From a checkpoint of a small transformer trained on Wikipedia.
Size: 10 layers, width 128, 4 heads of 64, vocabulary 1024, 2.56M parameters.
Architecture: RMSNorm after each block, untied embeddings.
Training: a variant of SOAP for these matrices, 174M tokens.
Each number is 128 + 32 x the weight over its row's rms, rounded and kept within 0 to 255. Layers, rows and columns count from 0. Numbers have three digits each. The size before them is the row's rms in percent of the matrix's.

# layer 4 MLP gate, 256x128, rms 0.196, rows 192-255, columns 32-63
104:105102175128150127112067077132184124183152085146151127139127183043131093155149093071063139068066
097:101171113160134148137192157120108181133141153091146184192123145093201180118163127156095141091078
100:217135136111151124101117133139114116135111186153178173169100142090111139088131083124102138144103
094:138201096130141104120083094135123113132100136111143146108110074133167121143089121153131056108128
090:103144172133169170131139171111066130108124167165183111134113152110107183065160077116159076145103
097:064072061185116134113107109061146094185161097124165090125112161100133122148169099153141132140136
100:190100181106145144105084159154176101109083161089103132111153049130183096110137087121168179098144
094:158113124164189174082120134067059114178129111114161142115127162097087130110119084146151113095129
103:103155149160141097138102160098085151126142178125154154135130130076100105153155065138123126150079
098:065119180190117122053157126133101140079105175159140125160127122122125102119116086145181090091188
077:162147136130141130103105121099126120110151137155225132058156075146124166168121083167134155168173
105:098115113153206097114103133140094161081144093121123115082063083099133094127125127111114106111115
095:118093098137115104101100096092087146120130059128132194155088147132100110107171126179105093126130
100:092107147140144144190094070122093188105072112178094102127180120173088143192156102137136093093147
096:154122136086198154079106085156174160126112093133136095133083143159129184131112119084108105145116
108:128109087082083143101042105100169187156085125095182131130101104206140116072080149129074109109109
107:086123135087184134179105116136038115124083085127150096053145084200175092162125103108161085147084
103:141147152122132136123103085112143197113131152145149123109135158171129194116123138091111162102104
096:107064121133070092123131141136151139125087118117147140147123056100118112172110082086110147124160
109:102100125127140064122112139121130134100123121184134153130067069076099144165121127088090101110124
109:135114131144147133180145126125165082147122095146100131122174102129137087161155096136094142120134
095:126099129095164158085096099106135112116124094089142084153126095116137125105106185154122083125092
102:151141101129113125099176158110115113110134139104113148095081096102142137140116099173114134152156
105:124124104097102123092147101142148139087121106136136158103089101118140124109120162128164073064151
107:115129179081131158111152086128130093160131136161063191094104111126138152151125124150158108113152
090:170146148132179127125142166131123143147178112203148063136131166121137204109117069135131189129167
104:129164095130125145150088160094133108158071097144129087109125064128132117102091123159157206141110
107:074177116110164052164129167126110152138110151154124104128126129144182180143153127160117156057099
088:096132199150148126173168168127067087134110043115154176120160094139122118130107095100134121173137
105:150108118138164123147109186147163107135114106117149115168121108130108156125164132139185159128094
094:176064104138153150179069106148159112158118139161166144041114090096140075130179113152203126114100
104:067114120129144139152140066116144080047115188182120159135165108110141119151095144146128113150129
102:079150178148173172159121184134109150142091097074114146141171142124111155132171169094148066094131
097:187117135072154088077168108136101129081145097126140106159133114108154152202123136053115152074083
105:144120106148092065093160154153173117136146145039118123168135209128149102093081128088071098083152
102:166127174088084164103112103142138095087081131095076097111157111126082168135109108070116065127117
095:117045119104175125077050131170144094161148136203127145103113137138161156102093172116099213142139
108:169099124170121145130172113092086137157152131113163109102120153177102133104081148100101151158119
101:071112168150142151061148132112159143087156102129078240056118112120113126068092117139093102111083
098:173102163113100151182172144130216108149139114128106154120136113136128124119173134187163139114125
092:091096123098177164137105170107107108159146134124105110093161133108179113144084117129057147070148
099:168102173173094126107062177105123163098148116157116168154107109109128143148143097110188092112048
092:154184103170142152154118124133110138140086079223093140137096136089140117158112080066143128081123
110:146142115127160118095153149116124113181152107124142129132124133097142085109138215067153170113146
110:125146183137165081098114152127135072181161080128082124178118154100100106075134133174104107088106
085:122154142029129168132100150154105090109137111163129155175117105141106052133078159087102110107082
101:129125114125137173170158151105052202162089091162094098156091136125131110112083138091098137195140
097:106122222145082090084140131168079135141161152184123143130165061153128138149117099204106084129128
104:132089169118169153129145171100098174148130170127134122130139115134096098139119151141138105158152
086:135168133121100110110146168205048105148117139073144115104136147138176163153118027121110106111146
104:058100107091142101128121146108123170102113084137112142161132156133052124118167171153056125137096
089:162139181140145126146100212060106101119090141113100130149125144096166084067178091119142135122153
100:179095132129140139157117152105154166134071143144084144106106125085127180172096136105107049096145
100:118114070185144125061154159120101154157110081136102132140154106137118160143083086099144163097082
101:150156166071079091129081121155185103099120150117116155219132121087138136137138090066148092105161
101:086079092144160180118093129150153132098111103113082125162115080162128120137156079135143168165129
103:173138174121160160033190109100129091131164161069120112115118112093117134152126105119116141081141
095:106090155137122145115101183165148083118181089116109056120057090085134090189105133139073152129118
093:176159137098102148116138120102120136080072091106077147118100081123101119060136116104155116099136
092:174070072125145169130117149126127170142165153140152130151194161084209155161142159111105096093131
096:102133164160127149098140154071145164112081076128125115168187116107172071128106142069140169155148
088:136191194137089136100080120178171142152118115109099171130119114115108175085082149134091170119076
107:089094141107115135106166102047115092107161191083142147106127145159082136079130170102079097089177
109:119138132104118166105110138121204109144103099102146145144195139141133075101078127189210153123050